Weights of a small GPT-style language model, trained from scratch on English Wikipedia.
Size: 11 layers, width 128, vocabulary 8063, 4.24M parameters.
Training: a variant of SOAP for these matrices, 125M tokens.
Each number is 500 + 25 x the weight over its row's rms, rounded and kept within 0 to 999. Layers, rows and columns count from 0. Numbers have three digits each. The size before them is the row's rms in percent of the matrix's.

# q: layer 6 attention query, 128x128, rms 0.158, rows 0-63, columns 64-127
# k: layer 6 attention key, 128x128, rms 0.157, rows 0-63, columns 64-127
# v: layer 6 attention value, 128x128, rms 0.197, rows 0-35, columns 64-127
# o: layer 6 attention output (transposed), 128x128, rms 0.187, rows 0-35, columns 64-127
q0 088:503494482508513484498522491516494531501548505462539500510457507505557491500523517495505495487454530517476495507503459500492507511541482511499521512478540483438479508470453490512488528544497550
k0 102:461546510523528521481497454516471490516475515503498459539478461511493530501501518470453505530470520449491520469530526499462502493465485483480499454493547505501470492495504507479523451430533443
q1 087:544502551470487510488467514465509497532468487534445470486514505503485480505528506492507529514565507511550521508479505490510476509463523515491492492536474544522514511525534500511529489467475462
k1 083:482531485536490470472530500473543528514468561478489503500472522500484531501496500504521529472472489538497510508498492504485476513507509506516503480519467455544490469467478534533485550519491526
q2 090:511492497515521515486531476471543454497467508493501514489503512486485494539498473511485452479474532519508520542501475503496500469570493479519493478499455471496492474506491513518492525495520480
k2 096:527482502504478472482492453467543551490526510509510474521506530511526514517505535504560472461474510537466440506523498494515474519536513525506499505481481517490491456452481505467506519495473512
q3 101:530497492491506497469474533425531532466524494463506537497508520487469489475497522537509481484540496496470481474474499525501461516505509540534529496528463492512492500483500491507481500503488507
k3 116:468491491525508510488518521523482476504499530517478533509512491494455499502541497459461491527566493512477535508474515522500537476461525474485498498478489512492479491539532494526453471472547498
q4 085:444498507489508512477502531538519484535510521503469532496512536445474489527509498467462473520498519507476530515483470467549513487554531473456451514462488465511514513491503499506477537511532477
k4 099:494503516507465538491500503476506518472511503495531494487471492497594544493478537499490466452513487505470520493480502495512486437568519519504533500479480537480530478501451491502484490515484500
q5 100:530497553479487481497491474504527527494477509478538469515471462499553524515474533465536515488510485493512454483460485525505527475463508511522542529517454511491536480483458510507492468481458541
k5 082:532503512494476502507484497515507435514535474483477507528527491530424497475475491517530540488525500519523533444512465486482497537492508510499520491518476472501497523471497532503501519500470488
q6 095:538542526455486475512477468484510492449520455468497521490476482516513490461542485467520498533508461491496456477510494523474507512494476525530535496526489497508505461469501484461488463540527541
k6 094:532507517532543502493503484492489476489511483511495471494540488530470473466496524467540527506507530483555492530518452464520493522485492549430498515521503489519488516481537489521519513488506454
q7 090:499475512487486532503502566497491521478494510508538486508480498510576518535472529520494497471480524493481493456480537508468457514518496508488517504495491526521517508504544496522533491482456477
k7 074:499485518490459491501476465525515508517489481468511482489463507547488533534482471507488493546503537538516510538542451467495497482526508502523459520526464463492508507470532529501494519515549450
q8 116:483484457502515478489469528518477526491477498528538491476479497477502511497491467524474515505469512519474529518542554502507476470484503467471517477499534521477517560542547541548525498469470475
k8 089:462481478500526504508482491506470513479509515496476496499505503502530588530496469520465490542531509546513470442489518509452508483485523516493503522485486480514557542488533531508516476472526494
q9 110:539512543471486513479525489456547500509500466500522524527481461495478478476479524505487528467552508503507516462486505502479510474487490518503529450497501512536513490500482496497489449501527461
k9 094:518469506501483489485485541470512486514514515512515481462545530527487499473518516531492491503526497505507489515489468540485504531515515533527514474498532558507541442490494505458512488521500457
q10 104:509486499483517494528504511511517511521489503523513465516463493506514506532510517535506510540490510509520549499513502513539483485469496481471493505512512536481458551550458464488539498532472481
k10 097:535476501467503522490478437521505521511511492486517554455503528483527515508498523555466492489538538479508524490509533467433519506494522480545501501540483498484528519504521524494490466448491486
q11 091:497464472499536460511510510466498553506497453497495517500505465519479536512526496507498480481482527496497490488513459452460501494462521518536479524509522502516524499489538510517511493483454472
k11 094:482511499500482449544489543519450533500515480517500498516522476488525528523516496499534524496498480542468522480489499487517528527480463499501466454457486476548478534495468499483442545499460514
q12 106:498554506538525454512492509513505476473535529492505492506440515454454519517494486482504488502491534494496480536521462502495527538478526480460498501526490465485540487526551464470491480528491519
k12 115:468509494564513509507492505508500529454437495503525480458490491498526512479501528482458505491519468519526491449510498504490526503461502517463499503498497478533481524480467517513504520511478493
q13 108:531499467516486481514455516476504495514487519512512486539496528509526557524480519535492513475486513511482535463506519471520492538495499486500491500487496472485489476526502479546508517529460542
k13 109:484504512487466494516486533499510434510442509494513480541486506487448527496562491479500537504518501454463519464501517500521472517516489482508461518475491525479475466496478526532491488505520524
q14 088:458517503555511492512504488503460451486523546506493448548487489498524504493494513507515517443511487492456526502519522481493537525499478478489519467511453490484449488495451494493462500496505514
k14 095:468484496511478518528478475511490516468497492520508469530499546475459474528514559502505506496504513550480498480492503504496483548503475499521460507509504520507477465474465528474515483529495490
q15 102:463516487514493539499469504533516475518511482486470521477507521529509494540455502465477524520494550481494479475507476518476434512524449506451569522479540532481496467501486479498461526501509508
k15 111:473462497497514516470545489500461545540487542506484509530469471525453496530483490513506494496454506461523501522509499472500496500501523515533511529502534506479490437527506504487508511484522544
q16 094:515496543510486485490489486443535530518484498468512497470509524515464522511476537542494483487548487522510507496540469501514501479534532462507490491519432502504514450475508488505499503532502509
k16 081:503517536450490513514480484516498533462495520479439525517463490497484456505503530528518506455520493479496494496450462528468490492523494550487500500514461471527504517517505462492492489500496495
q17 095:475507482475493487532461474519438500505512478527506513529506476491541478484522496465454529538490440489474514481488536485503518497455511478507500511485547537493492549508485497502514476480475491
k17 102:489518490543525507501487514475471458492492524519513511500479479512489492492517476480488480523504490467504480528513535443498517489495505471476486460467556524496505494502514505523502493445495490
q18 085:535497559478477498492512514489506499502515500483474460460510514491416466526485513540521473452522530493517463518517506516505475495485524486537481498503477481522481486522493465542492535513538492
k18 087:471523471532528496498536504488545513502461496524500514509493468460453553486482479525525505480540473528473513514514505524498463476510550506464512457475495490507491477466444529486506521497507522
q19 081:513491554491513521537473476526459536504542507484517462511504474498489507461519479485548524506475463486557455496540490497499522480470487512470524502485555548533496493492541521479540470534482530
k19 087:510494546493523481501469510522487470495517488502476489539523487511480465506530479496477507538495514475526518506509511479498507528454460468511511492478515473511521503545567483507500474505503454
q20 080:501476501508525500463531534477523471476482525448470526485557487556490480526508490542558498475458518483469508528476528516467498517523481496516519480508482494456460476503451507487495518490515506
k20 072:488537483490484488513493521515510508474492514520514513478493517461484483473486516464485500502480468504473508501518534518499488468475503469539522455490522498480520439489493469472527481495525466
q21 092:471496528516522512515484499499513543448471507519491485499505467488540511497497471461441522546480496530485492514515479481525506514509574457487518495494499488532507512489540522466467502508436483
k21 104:460498506493549492484530493495527496488424473482544491520518484493490515528502493497504487486533530533475507518502468485509510479503486531472496498491454489483562521544492519482547483504445484
q22 100:508559470536516544505501476495507502541518499533495465517473482511478477440544493507514512509478485497494531513469522473509522485488450480464485463523514504513516536541531501519505520542472535
k22 095:485513490492500509469493477473541505538503527467506522439518529467536476517481490510465550492461529456553473509513491474540502502535504485491489510534499505524508516516536546486507456491479525
q23 079:482461512533512450525501521532489513526470546526514488487529496485475533525505485500492511496497494559524545567531515468536535480508474461486458508494511492527479481513555517506501512488538468
k23 081:500493515467463495500517537494485494489520515525534519494491533478550504486529494503521445482475485527489510487498518502489508481535499511549500447459503482470499433485461479485489516485517477
q24 074:488533489517507496489508520498523500476528492487505506480500481471498509499543492488497476503447483514527523550480483494537517464537504488491517494511561511523524510485494520470498503495490485
k24 091:521486549506520502502469542514510516483495530508509512428501513462576522486504498515492503513520495489507502486513494524514532455502532490508507473465486484490487483527510468497501494489479475
q25 100:525474477475523541528512487469448469495499530515445505469477490497523485500507528520521490492430462482509487491498521523487470508433491513520541497501483492476490502488485496483505503524431493
k25 107:502541542519520496488526489499492486520497475484483517532544484446465541526450524511512513493534487496489488468526499551482480461525503470526460526501484506495499504500512485521515466458516479
q26 107:490541489504499505498543550457507512525492461468476499481504505506482509560524503519547470507504520496503517470498485477485485484514497494498510549443449521491501488503468541527516497506501513
k26 115:522495514479474477478509479533504536499483508544488527528508513502492510480498515473480443535492473512483553521470516484490544481515517486498496447498445466509471507493480512508451521548504511
q27 105:519479515508465529515532515476485500519478526500535509477507533540523550550483490531492445484524517509518495493491490537487508511492485509508496563525488479493530485514498483438514487487464506
k27 103:473480509450463474475505463461536497502488496498534507488499497534456547493497464474510507473501472490472503485494500513442501500484475482564518489524495475489481534508449475520491528490496504
q28 107:454476517534513476475536511491499531494458526476493526501499497549561551533502537473507491515497507489497488465503485484461489508519519479483492556481500527527486499480495517447563473532514476
k28 109:472488489485457492479499546452492499531481505514519496551493492531543476512501486456490516480447566516535545524524507515521545500488475462481501525527504484512503473515549492502517491552474469
q29 103:511472523461494436499498441483504531456463490526512509489488453470496508467531510498451531534526503498509472482470498524506502482480516499518497472508500533514508547506484476503469455485494510
k29 098:501471470515534513506489514455475471494472528525511546510532514460539467485461527489498513504566501500485487462511539502483460531484504512490518481458512511475531520504543523493500461479490441
q30 108:489509541519463515460511528490483528485477512528549513515487518457503526506511510519506468496550481530516487482500485467500523468500511531520475541478482478530490552473520471477490445470544481
k30 112:523512487476476534502454488532515495447503472513527500506502451494512492458520494488473530496542479516505519475474539528501495472510470454521487483518500516466508504513487490545509478479470478
q31 101:495449498537491466491476510469485525520501517504501508504480504571580523494481462546475531502478517513528547519478495497482504485501474462477497487542551475527530516519527526509485513521504481
k31 104:499527483422492495505529494509481485516507519526508484488495534511516456495531493509520537490442561516513485524507512481527507512485480510494511527529495484481477435527500488501547498485504498
v0 091:468466483467521562498540465494501506455509516456501463481517469502515516514483489526508478444536501499494490434439456494520525486509539533473465509475497496504501531490473496432500508509490544
o0 089:506452518518517480527483461543486502511495473522507499544541494497566554481465495491533522506549523452477519483475501496530471442481475535515485506498523525507513525524462487494474464495516516
v1 082:489480506484458518489496538536504555518471486486487530525479501482486493453519535487475501462464500494502484494501495511518513455493518481512478526485483565535456538461443477464509490526518477
o1 078:510493473521454500434515525503512487512466467539531501497503520538502533459454531496488517476495519513510459478513509515534519495515471513473483504503500475497509473539502532465505498487491496
v2 084:491528508474534527515504476483502477484511502523481465529524495510444521475520466520496477524501518496517460530506551513517516500473505478449481505463493454478487520478487514514510475520500516
o2 079:523546486489453494472478510527485509529495477529518506516509502461448459465461479480485536496510524465478483540520496527492477541507491475512509464522489519475510456532494500505497451490496524
v3 080:480488528542487532509536492524529531514514502494514522499514515480482497493485496511485530467548495525480486483482418517524500480527502500487481501505512525534512512518482518445493492530506450
o3 092:492482522490484517545473489515488514521457464524499543535513525486512513492522511536482503520496511523504557481515471515539535466505482526446498517480467514503516537454540511454493475520485474
v4 089:482468512519508498511506477460489451488557533501475490511513464496547534513481486533541511469527566494472540461519514499472561511457520529485453483505496482469506510487498488445518549472544469
o4 087:453509494487530526497457496506532489498511530495461544505479506500519515485485516518521521509513494471512508486458520499495456470496491522490511496499499478464484493508420501536464521513470525
v5 093:506472485464550525503474535485465471499479518499529545473533498490473519528511489531530535499513519496501514477439526549488480506459497477522546482513479488527467462544535529511503472523503506
o5 082:498521476491508475502547468453487488491522505491484539517522498456481539513498498471467490527532489492478504493567476491553491480552518506478471505489483490481484528476469500482525529466515470
v6 087:552518512478551464518517516509515455493549535472525464460492481477532512510541463535491492469496501487525528506541527527481475527505472511553469474518551496480468506499517496493506499487496501
o6 081:511531501514489541532457456504501468467524557470466475490478520491488506471528512502532500497520447537462491551474546505527509489487501477486548497484480465480478520526439497503472472543476546
v7 088:551498495514484501486462469465516555485514599536513499499479492511551510493510504459484499507495471488538462535523496487511522506457476522494543491506478480476477531490458516491485494529507504
o7 081:532515493468459511483488483523486486470540509476476500487494482509522483465501511531479530465445476489530514504518536492491501482469499480454474492498517433504532467496542508502508500503527518
v8 092:490543497543502460531515525483560504493462494529495463521515490486472546470492528549480467491517538501543565520543493479504500482459492495471468492476518496502525500478517489483496506487500522
o8 077:465547502441515556547489488554469471483494508455511465514473486490479512530518513500493509473505530517474475482473492528479488487498481536509541473526508497475478544492502517505497529515475488
v9 083:490457517475520507469456490511535540500459508498526573508491487525498481498456456523478497505559503509522490543520506496499514465513492493469509541497472503475505493495501509475522491519516534
o9 081:476501548481466503498476531515500485487493496509538536510510491442496505491529487519477486514492477521492520498523504457510533469530507478521500463463527511537501498476525507489488521478475488
v10 080:504464518487538506494534500460498475526507470501512505467532501531526456519514474468478496491493487493521427549498497553476507545444484516507473488476509530470494499480449522494521526478489493
o10 074:473509452498492539471521516493472474504458552494493519487498471543523507546514513526485500507515530502488495526498486521466481514545502473471489512508517489528514519472496509458487494538519507
v11 095:498439474528512529470519458477502477493518535515487514514568476528495516496538531506492490498500506480549489491473487491506526511496533470475471473494516486485510513469488527465504507494506516
o11 079:501518516477454544445465502512472530488514475589486516496506507466520507521433528515513482506507495527494520513510539493506482520507526517501494516499509525507518491506513460496470489493549477
v12 086:513513488507507509479494510484470441509520483521474552523547480563497491489490500456559504512480508505497485528522546478484482517459511558534485533541517484497497497498501560549461464480482492
o12 082:488506528541484473492471519522539501525502542489473542479508510513447520527501492515471478465476474461472515505437505531496520569540516435509505480494498460497487472517497478503517485521531480
v13 081:508459532473465495472538499497472502512511531537502536570456485501456476497509486479461493512468508525488549531500550496493496526489514500544509471478518479497516473479503502506504499499504506
o13 075:537499493510483486490494472503471506490477471501480470486447522512475503524511512463491506534494453519485527510509439513452479537504493501491504534577532488530500491517517472543480510461514501
v14 087:477484465501495515472501517472529541540530505517516513516515480497537472488497509516520490544508473517525503523491491500494557504493478454493474503486512518497466482457518470499468508506443514
o14 079:539519538498478542479475504487514482465494495454527521498483516526513511473490476508501492483507489504540496533532500510459496493513490505513507475462497486500509491503548478490489546467513478
v15 088:532511513484516533482521514562526467498511485474483475451481475498487466494542568465492510519463481499506491508500490500489528458499481466536503472492504529569494465512516461491505471491518513
o15 083:492470485477476518491511505467555524467495484474526524489525512524526437442508470471558513504497494473504506516501472506489473487508491488489495515489511553499507564492503520516512475506516481
v16 091:533542499512497491488469523472546453495535499501500513495481497514538494489496464485525529514478523504508495500493542514527476493477495510500526561558472481514505478504568514541511485475508499
o16 086:524511506470554470502485502504544497475499550466533523475523499485489525540542483520533474550516492493504494471485489508491513489473499481527520506504483463476451415492488522491507508432495458
v17 088:499485480463550507491479533501523483463511459536466520524538505479432562503525513534529470485518532501519501490459529511457529472498489487476508539498516451505503478495502489517495513521501479
o17 077:487506503468513507518523476511513457469515522470469506520520491471499468527451492430502523512527502517495540506507488520509502512504506521504527448508483500476457475483443485485482454504503452
v18 084:501488491485527470509526559469490485440498503467475540458477462518510513518466444482480532539477501452478479495508506521501508514509512480492533463518526478500511477486505537523536505494504508
o18 080:449529486522526449474527496508483506532503482520513476501503505483492467492515459488463512522527528502532515539480544452494490499491504492494516508510502507458485489549502503530481459515490479
v19 081:541523503517522466517503530522466481550485474483471509513495505487472490489502451475490542535496494491508479514522492481507451456484471483499495447518516492454497470530539487475519520495469514
o19 075:482521509490546490511459538494490430447517496484532453479461500462493498531553487470488470507487529462491506472519466519526548526489459496461503461463539517510521520497548496505455509477511504
v20 099:494468537518487490486523478505514550509491540507509520510487506511500475480526512513471512449520526496469487465539451504546516467519540537500452495439528522518501501462475484451510494462468512
o20 109:484486509525446534471502474526482543507537482536503532505475535525502509521468515469472524509509470484519484473478504457548497517496510493496442513517502531538493539486518505476473493496473517
v21 086:502496510535479466485507539484489440556484490472526504493505454490467482566531450502504474482490554517498520525505528496526473524498449482542498523538496479496496471488509472509486490469480476
o21 096:480514508479493460548500574508496510456543482481526478509490485508470493501491496537470462484552446521497532529455531514512501478525525488475497504486447461522497527523541477488489463505542493
v22 085:484495525499480500509482525446503456505520499520501521496499516474502524519502501458540500478487475508469482536435549511475556559508519515501498530545513540484511493520478488511477474531485482
o22 085:515461497498518511452552518508551499479480492539507504508471484514505466480508495547487495493486503531515535494459510477486469469510491477501531473517498487491470460513460491557501538517556523
v23 085:475450489492503512483473516493507480465526507508508479543520534480525533474476506552510460488487485507498498452489505503501539525472502504465464516484521480503509535451534454449494541529511509
o23 083:509501531507485491550521508473481510543486516500536448511487500507515536492477551484520505464498533488501484515448504491519469492502494562504501495516506493490485452516451467527492544523530507
v24 100:504476490495517481455480485465517501498505544505466522448472489530541510445539501507521508514482504490528488462497497509473535497481498516500479487497528509493528476485483484442494509501520491
o24 087:545498507481474539533470500511488506495461469507478521504528508514539503474510512464537498551479441497524519561468527482500473506494518493506514472509512475499467474464519501486495481500548520
v25 088:518527483480534495496490533519482449490521510501496480506479495532518519522480500519548443496463507489483527497503512531450513520427472531458495478523522465489523443497526504531496489509509528
o25 094:508481496497524502550469478461492487499531533497496503467517514485505518521544516500517457490525511479499477490517509497510462512502489494507577526497431482489479503515430511500529490494513481
v26 095:491503484502525534489504483486474499502510507496513489485477457509532504481491491521535474490497483521502509495488496524489539503499522492456476472452494506505488513467457512446519512501471501
o26 078:525506483465479480507469479503465481476524488539453533529532537500477502474495505513505459472516515442546463462517525515478463508506463525516497497507500466493493531483526511476500537519519494
v27 090:482506486490492504544491536514450526492465436488538570551499514497468538498482470467493467523451521521497508524524520493492474533493459495516507514520520500491534526505510500505493487513528464
o27 089:486513542468482516523552530472501523529503490530499499486448519507429504493515556481517510483510466515449520467491518507511508470517520541485507472507486495512530427495517490518479483500455474
v28 090:500537489467539479550471503492501497488503459463501494465525500495510475497518486515510474507488509500471482477477544515459445504522445465546545506506501517537499491495512485520500459541521508
o28 079:503466497504564528483522500504505495479546497492473492510495513522433474487514456515575510508502496483466491546514507476506502493565497500506534501473507542462491454486497500475508509537504479
v29 082:524539512507475488534518514513497497479489469479553506494500531498530497486516501477484479485534478510520525504510470501546509551523468467487517514491539513479550499484550533585470490457474478
o29 080:460476523548516564494484512502520538490455527502504469493476452519460475527497473506483503459489500511524483499492500535514488485504534519495512498474472502545502521494493480481542505522498526
v30 081:496470465490530505514476513460519462469516472506539496514506516485508512535510498564559485493539520487511496496481559513486519491490515481524485477539498534484495519507502485508521491501484500
o30 077:471506544524533465487547504548499518526444502473478485455477496525528532487510472552481516486532507511484500517526495481524439475514473487548507468511475490469504529501456527519467494465511460
v31 091:471456494504460538495529524535489520515518487516495542476547502485533483484474531514502510492496534483485510497496447505477565491529514506495504511440479510524523506497498514456493507569522504
o31 086:483484498519471513500507511533480526516527482499501558483467498516494531483511465464500501495508483539487476485506486458520498520515512540480491520506512529529470490478480487540464505539512444
q32 090:537524453535517483528502520520500489576500488500518530558525490535483512526529552504512509488477498539526492529492501475461509492480526497524501494475508518511503492486520487473531480497510513
k32 086:503530490502504559486484484446517520481466471533511490525491469541520499496462474523502475515526447478519500530529507504511553493503532524501472486466480482496462511511487518491492518488493521
q33 098:520473516461490525521551493513518492502509475468486548485495501463501480530490475485477531492486560509487520479482542503537474544469473530519522483533475488497508529490471496507510464508515442
k33 098:494503505473482498499510456469492462499477509517476514512508497477475485526440481538516476514524470504525505513506492468505477495478517542493447510475568459490461512517509471516468495499499519
q34 095:513499495437488531503490495459512484512497485512546509481497470489510486523512469529517515484484556517483459459498514518445485474480497507523560523511494491471487491513449470523507481495476466
k34 102:533471497519459510519470454483488482521517535539528486502503534514491487466489543498497487506526501512494520495508525522512492494528502490512444535492535540500512542489558482490416515472509521
q35 107:493519510506485498477468494509496494453558489535467487513503523458527488498500476492521462554479415480517493548559459467494517507530507470464434494497528533519507517486519500482479508474471509
k35 108:510507515525462502530578553480521504475473492485472507502508465473509483523492504448503482521529529499518440501509506494491519516479480458494499476478516489486508526474535506509532527511481482
q36 102:540532462528518473493530512520507523505478536474499473524505513554461479473504497504456486525525521498515476498490470536496513487501490491469506464515509502497525462540538500488518534541461477
k36 115:446497496497505471465520531466484533502517479475466496479521453547500499507542481491482507505450489511469519545462489485527496532490510504485549526489495528518494455524487531526500508474545493
q37 095:467523446506460523471495524503520483540513538509508474441517503508448491502542536497481481507525480498485544476519480479481534498473573481535461455475506491509476494480504496521495468508492528
k37 109:497485486491526511501473448521550506516498498502472443534529530481518537506504552541501525445443524486513503451517495524549494509520487515521513534523529500497494511500504498471500530528511512
q38 085:467523509483499524513506570512490496490504538516536510449451522521503531495523477486470451466527499496516525492503525505525519482499537520476477472487486486467505479471513453511505511492522515
k38 123:532466500512504521490484500508509463504482508530502504489511542503506539510465509529480500443550525509480501477470511511464518503491469525533491499504489488489534530482476493506470525482471534
q39 101:495471551524489501496509460514518490510491497503484470528540505489514493521476503537558544532499433495487510491528496482496482464531461475524496515484494514532469533470451529465505472468478527
k39 105:493526480494519484484529503548514509510527466516491516537470486468490463454544504468472525569471453505494463524538482471536536481512511471474488522485527505560490471500513502518521494484507507
q40 098:514515494529505519437513498513551497499519503502499442471517496474469448486489518513487462499484479473497489539505525483508498455497488474502463490533497472486504466503489523515476487454456456
k40 095:505508506496487544482504491523477464475539485488477550515512454474481487499509524503543472503548511504509523474522500533512523485500505521572452509499452478502518461478468500441492502505518513
q41 112:508515491503506467523499531509536445473484502481507546461499480453513499533522505503507471504510476532482503499495511500520542485546455505484469518531477492467473524463491524489507484515496493
k41 123:514496503483476456528542493489462505516469483507489487518509494473522534500548517497471528535495492529502538509538484511511533515502479479516485475533545477533496495485532518504501469489520482
q42 109:497497483536489513480530497491490529509467484484503498588511503540542517494479517529522523561463492506458536472527503493510486509522522488502525532478520516522543517504490504472518479466519471
k42 109:512490475543480437488498531512543455467511499509510477491508538521511480466497496483540523506456465493535462488525486480487497487494509511517537537496535528502522501479461454530527505541465460
q43 116:499489465450519491462514523479496555531542511476513476466497477498449511507466537495529505555531519476470458476512484505543508486454523511516517507514510517483491487527514507539492500477520495
k43 119:474515484502520514497469491504484509513493494475506511467464476512477504550537450478509468446523514468502497522489499528514459464463556511471559463503489500511531487539471497496508504491497543
q44 104:496463512433496504494490472508463526488539474522478496535523486491532502480465453506478485521491508514470537508528505474474496487468496476497517496527498517504539505527491485466501445463486518
k44 108:462477531528518491533492494540513465503513510523491506505482550513549482540506497508529478498485528493528466501516492536548505508528498503489523496469509570431509537547504520501516504508490496
q45 109:495497493502482518540535478512514570468521481495509494570487509508504478514500492496483514511493489512501534442474505510506494456517490497481498503486445525504482494531505494475525451449471483
k45 114:481480525506474480539511459489552475469533500513449516517490530496510496552491494476502476516495485508491449490488484512528477527510506538489495528475527566483483519568468472477481485532530531
q46 108:508482522484471443504491512504496527475482518480538472566478511515490509469496494517506503469507516489518508485470511525463490534484527472509546491512497497452512513503525516458499483482489481
k46 107:526485476498490485465508515473479519502529546510469499493526531468481516517495514529490456494507446470496517496533509460462479518487480508530528504510475510555541466460478545491527508461507497
q47 109:470492464539504516529510516565499518502488506500494545479499492537527505490505455510498483486533513506454463508550486464457522499512484515485506507520517497490519514468454525509505467512482518
k47 114:453503515521510453488508537546528506536505497515517505527504537520507523474513533488493535520464466516505505505504515504507528546496503494429521518516527509557511523485476539511478529508516513
q48 094:442512531523501466452491487509521516485525500492504454526493511513546475481556499510515477493488411510472485533492491495512532466523565467488535499481538477541505508509512491508510531507471539
k48 076:470486429493542498499515526539478511539521511484486524520495518485502575498499543480521470454522500504481447485477491474495458540499482501524545469557499531491510494507509514501548487508492477
q49 099:505509468526532522520531498508429509550522505508527457479482499524480515500504512483489501487492547503514462517507508534477495527480486480467502504532457538515494457435531517531538470518501505
k49 091:477449484475498542484504487505501510519553505517442466499511497502524500462514520525499424460490478478510529495461484558497450520526534499524510503505473516521493543516465497514512498498518527
q50 095:507509519515559519505506522476508517553510454453504479470493508470468477529498493453475554482503516517517457504506501526540484536478501510488490499478495470529502478538536502520519487502489493
k50 097:463489465529498523485504490538519480488510491526497555505510508528544558493519466526515539487491478505502482502464514544447521514526559485549547458516507502487526494494470503492490504515501540
q51 106:513525488461467536500504481499475475510468502483497516486538490477472513502488512552502497490506495516469523486507534474477505493501511509556506501491487512482465538474463491487501470481494510
k51 109:499497524483486493507493465508531469491504491509531460521490521474484519504497507543501503518524490498510518488542519494483526482514526514530463455502542513481501518492549475499460488501491517
q52 095:456502480514463501468492501505488483508492506525490492471551523510513525504499484528552486501441473470515490564517461481478511463497524494504486480449533490494483513484512509475520499477488553
k52 101:492489508514463494511506498478519472471478495526493527503510551495463520455478538469498523461504498494497472491527482496520523518522486501496495514453533527514517517479499481537502507493496519
q53 116:478506481486495519495460514492470477520493495498473490445552497486490513493454526505538516489479509487471469499487500472496505500505535503534440519484530488490453538472470510523503443474508522
k53 100:545494515510501502527452485491511426515508514526524484476521517475482513511469499526533515495523510488510507469548513510476523471481507522515507473512527446486513541505499478484496489499480509
q54 103:481510505487513512486475485492501479461467486497511535478544508427530494547474509507447490481498510467511509495483486493470511517529526495504493491482503482497487531470503487505498451456507500
k54 100:511511486510522461497529501504489424496511502507507508521472467483478501522535497513534515535497504518485514492495501507440505499465467478534539493520505414475489530469475489467504462481497525
q55 101:543510512488509494542491504522506512508473539528492472509489518524507502496556533442514508522505506494496491481501510548528502496466477559532510491505506502492516498537502496461498547524518472
k55 105:514498480486500501490506495487525552510474492496520424515497501545502502457506488454480537504501499517535527521475475481512480524516516492445478508499524530545492483522548481534486500539482465
q56 119:486495481493503498518504444515475511504536478502480472500500491520463463482524510512442472497527513478506497519474541529485469531469510514527473481521497483511513495505477522547437541472525479
k56 134:487539522493525581507493470502485492482519503491486527475486450526509460486503505531450478500514545482509494504528548458496478517484479496513505484502460475500495481525508515492477550489475510
q57 104:502503460526487516453510508520528486517434535497526474537570517483522476507511501515487494485491510477518520474528517501516510484471485472537508486478502501473485503501503525476505468472452452
k57 111:519496512503521481482536474487533507480505508505500469532520490458500535463501528436505520518518485559532511539510496496545529569540517511463466492458521489500497512455502490465481496515458514
q58 103:494517526519469568561477465489487490510482507498513498482480511475511514509476508464475487485484517520508502475521468512554493479495438534494456493491482516476494500506473494545488521554529489
k58 102:505472476515490508507488517495492518535483448500534449518489463530533489512472530511463508459529522533522514486452516502501473464530507508450480510483490464488488494494516480482468490531518496
q59 116:520509500477462531505457469445502553512509455509505487514489473514487504442489532534486510519479514528537472526488466469520469498458523507454447481498497480480485538481500516506468504489481531
k59 120:514502470511507503490467461506487477459470456499523498477491494529499473461485475542460476485511519502515464507511486516502453458463489510506487459487469519463514503505510502516500503500500518
q60 111:507475506469504482476494537476518536437534459481527462496495493513468511477527516513503479474501513473494475524496537488478513487467534475478490487479465471479516514532512542510512490440525508
k60 108:499541487520508473527491487467483451457472546529488526486509465490508488512503426506462455483543483523504517491489495474480458483470467486513502466513508515496461476526508515488536497517524560
q61 106:524508500544503493490467462521551444523457510516469548494498508485522495492482508536469477473529486523553492489475492529510477547501481517509489505488512513496509509475511503477471537539490500
k61 115:533500507451471502462533486499449519490512460478510474531473430471487501497483531490526517512508510513468513499499514468523497453500465497504473502496457452494501468464510489485450482479452464
q62 122:495500510516517471529444472528504473505470481458530502447456490482507495501520475510461477496510477487500467544503525563484506538467499535500472474471486498481511502498506501562501482510486456
k62 116:502498507471531476510524500502474512493534545525520504496496486447477501527498482484487545520509511495534524504467496449510497516506479500511544474517549463484459494502487533543484491473488502
q63 114:494499513475523443535503549468508507469487502480551486570484494483507534508532493507518498462509505531502525505496503461494490470473474501511550489506490438514478485557493512498530497475444491
k63 117:482494514524549462486549504495495512466520539478502481511535513473480511528511463495537479467500475496483534503513501507491504495489509511528524491490502497513491436468468557434506476463513530
v32 088:505492541499532534494502518536495488543480505486494499437485517552489449491486498500508507497510479504497483487487514486540494559487527538503513483506487510529499474487478540508458515496489501
o32 080:530535469504527525498469505477529529456417485509501467491483522519519463505475463526512463537475498506525524496525460544501481484481492471472511485483499471504515450513551517495530497523487528
v33 084:498497470489526523479502575508475536460505449497492493501509490511458458484514517504523499478514447504466533489469456513505539489506515523486446519445485509497516517494499497481524526518479430
o33 083:473452486417509492521488485498511469545500479522472549511493452496472499527505471501520498536521548455507518464454527491504515546490512491477520514531547505485491440529521503498525500510531475
v34 087:519500502511497553513499496540493505460516486522473462483514524512513496516474492498460502463487509518490502542472455485521514462463506463487510509521519506479500491477473462493484479516479490
o34 087:543484495477495468524523532483487494487472529498507528486479495492534533593504553498518514488503491504489481476483508535481486521533515513517486511471465453498520471494511514480534493488489431
v35 089:513516488528523532481549500500554443511525568504491494549533477502489518532498486553530466506474515527473459495572522479500477526514504485526486498490483445480480502491504491488491471506519548
o35 093:474488494472487484470451503513458522466513532538510468484484474506561520472504492492541535503503499519507472510498534495506478492515487470490506497487532527490435564472493502516503539529544539